Weights of a small transformer language model: 21.8M parameters, rotary positions.
Each number is 500 + 40 x the weight over its row's rms, rounded and kept within 0 to 999. Layers, rows and columns count from 0. Numbers have three digits each. The size before them is the row's rms in percent of the matrix's.

# layer 2 MLP up, 512x384, rms 0.0792, rows 299-317, columns 96-143
103:510410433565474496522523497520536486600473553507414527509492455396476448536553549441476489511469529480484515500456437446525540514485555485516497
047:516550516522471483554501473515516485462536492461513531527491508539518478566482491527470538494444540470538490542509579522510480546476420496534513
099:479466506483522509489441494468547558521533484443457484477456467484524498495495574431473502423514520561472517586382542432570541624494506494456576
112:479508459561574532527343496509534450534495448453520566448510538527469487505540494503478522531592558510513470534502467460545507442499501502496427
019:575430507478488526562487423565502455480539527498519472547538487466536506405476479480440575531493479504516471412534508527519529458495488550474464
120:439553520526482574479508451624546505529476458572536528504490529580520481485512503457465484490551509539482519420448469514477443511499529500499505
104:497521408491583503492457496446494527477468498499488489525548462481464539537496503479449477499555490510475398489499476478559524557496479480540578
133:446505551495474488477505547507506488397573479471504545498426454505488500523517508557559484562501526466470528483526503472486474558466512467545496
112:485447523415514504564542500432549569445503472444494540492489467464567451480539497481483470508497513506467458496470519492506478460512487506546549
146:548513521540486384468565539484535524539429522554599520467542556539482551495535513514576476463530491546498512505501463499549561498508486529489441
101:519511429485509565568540459507463545526554527466488525523508437487464469513505597531524484503431480498468487458492453495486503491471524492478559
025:488482560530548542548535469490518473442463452491537523510504513500511500504573458527446520457491507520520461502495473557505488474450525487478509
097:566494531562505469510445540493453513528561416528483485515460536487506461510570463548423516459505415546545546521518565495513491459504481519500534
097:475515565533484443526463484501502445527534476507455523476403499479491544481532462515542544490504468498476407555516539469565496445539499425465528
052:482555503520476435458523486497469501511496526507479498499474524526645463482468462471434485478533442569511515481518538565476441439483486486538390
094:475570407504509487436553496477490488501483467490481527458406447473481565495509457522489456528459522543479473499426467499505490515493484512523515
094:530532465507505513428490555455473485522516549511487424481512495498545479555469474454518501520526468558494431510568506545371487511489557501548472
098:568436517546486481497511551531462491596465522536555470509529510508510533429489447481510580510475507489515473498504516506506442490381479535532466
136:520527424423446469464490453540501507455487593470492483539456479496505466503518476584525423537492473451522555392489516498474510524413505484506534
# layer 2 MLP down (transposed), 512x384, rms 0.0543, rows 299-317, columns 96-143
107:491412465612506483533556494497523457590468538501430530508502491392450420544581489422502450479460524483485528490467421455528518501487542492509468
043:518620543511515412508517480473440480484512530468495512544557520538520493490407443569427495543521460553524426484489448514496433477446539506475537
097:489481500539503512488481478480509540481528451460459486450540436533477514489484512505463509532514609500430501515408495528545525519498513510466559
102:503522526423402461487637489504489563470506602515477450549485456486486557488510490497555484434443467498485501469504512506473528562534505492474540
017:514497457547489503454497482513498484525475505521462549564518516527466500474525472529531605488460489520464541463503489525510459511507457496509560
112:484533518546519475492500524594549560523489436531487490495495538594507460446525441521498440476481508536521523449463489515483468465481508512505549
112:525454567522449499469533507531460492501525455467558532487451539519494476460531507504488523517457541479477601498485559540432489438518528398481472
129:458488544497432480468516544504509485400576487476490538514467477497505511510476502542580470558451507473462488499541526485478480556483506441538493
128:456494524449528517569514509458522545485509451504520549445515473469577416510582465477462463585466465530442461497513482496508468416513510528546544
136:504528525520465414484583549475500549505421526527586523480538552564546585487552498510593465466531458541486454516525484499564535512494473530494491
097:545500472473520542551539454458488500533522475457471494536518457406482468531491567529460560519449470526510441513496444421487488514477507508479557
019:503549458512531439506490530518544531446454465457525491466456527548499507493427553568601520459529550547549452545534459503486505514509506531483562
117:449571502530418515507442495523575483522547492456419481452497452551524524558523521499492468539464482530499555437539506523511541516483526411491536
101:477497548565590431559480437515463457500529490582523526471455491459491461470543469481539556493545483576477459503512541501482456446564512401406509
043:528494491515530494486548457457548498490474541535466570468496519558544460455519407469453431514511488477521493449522527597479525543450422466540494
107:511515491508560503461438459501502476566506476496524470498510422507476490473467461505460498496490499581435488483487434484539525569473491427568505
088:481474526495439516528575492544535526478539482481514486537522466529477501449508513603494477512487542431558586525423492470576490447512476519484513
097:535533480527489502491565485452486511508447533476559463488648593479545565527504506510524529540510504458494466451479529447505463517506416457509534
130:523509438376428494447508440518485519448477592491520507565445491489504470471500485595511421565514453415533534403505557512486501556425531489536480
# layer 2 MLP gate, 512x384, rms 0.074, rows 300-318, columns 96-143
052:491473439368553535452471499470522534506486518461485469500474507495517552447576494489457496481525435504467469467499458445525531526449496468441536
117:488513538539494507514487466507491506476517487468454433468494466500518523490493497503457521592522584485468483487458502534509507544504469514473537
098:484523512562530479546448470493506486553529505464476576414517472539485473500528506521473496502433481508576555520579483568488438451604540539498460
021:435509526512508442511485486485527468481476422557486448553537504539495551478507488531574535427502473503511502474466501528518512522523507515437488
111:467500508435468504526470509532613545501480467588542569478549542543509508458541516489496506517532521488479497472444498540519484489461608516473481
120:475482521566479458520526513424532508496472487460474411483438455463532464503466453512499535512492424503535416573559465470502516536466450610491557
107:488486491490484501499522466548488499508456478449480478464459509530440518494504474473467508469533527513463454513461485508516560522541562510495485
111:459469537481470489499616548405458522513543487459481542519495512557464546457481443506475472523476543464505426510493510524541437452572553474570548
093:533476453421418402504499515495506537492497490462539505504416489526507514450486552493559503498554474494445520468522462464551512485531522543514584
104:434499508443556525529462523477520553513521555477540453542502580488543524512549576414522526497519501481431544490445463488540527545525520535412535
024:514520453501526477543487565515583462532518516468543498493568493478540498539543459516523470486491568455526434558517567473527547515466490486512508
129:561443559495567497522546503494428512483454489530574544541500531469443505459477496517513514444520484473527428507474485471450446485505490555527443
104:450522506488449502456469468520492561520469501476485488539483611493495511439496463520622557494458493445480467564512523522471504496495461490472481
054:471508442469561603588532506463482479511531445500568432548433465417506516516561507485531555570495483458441506544444452463508594498549486524466514
112:491506508493515532464427499510465458555522448489539469508493410487465447500531441478495537456501476573460487521515435486508531564453514452521482
103:525494517515501484550542462516482505490473454472499558475520555511433516518516492555482446465472532466561543580450477437590481475534502534477504
101:484513504397537428493500474426500512473522497507498527487506441491468526461526479427468433518527475524456528424486446506510556549597523527417530
109:480512507544456517488477521531522503480478437453531462497591459460462458412422461512486566484538523371533427541536529542505478445530582482526429
100:475439481522484515429478551485505504469493515510542538541499491547609476466547483440499492451526533491502470518457505502488398505480527525513551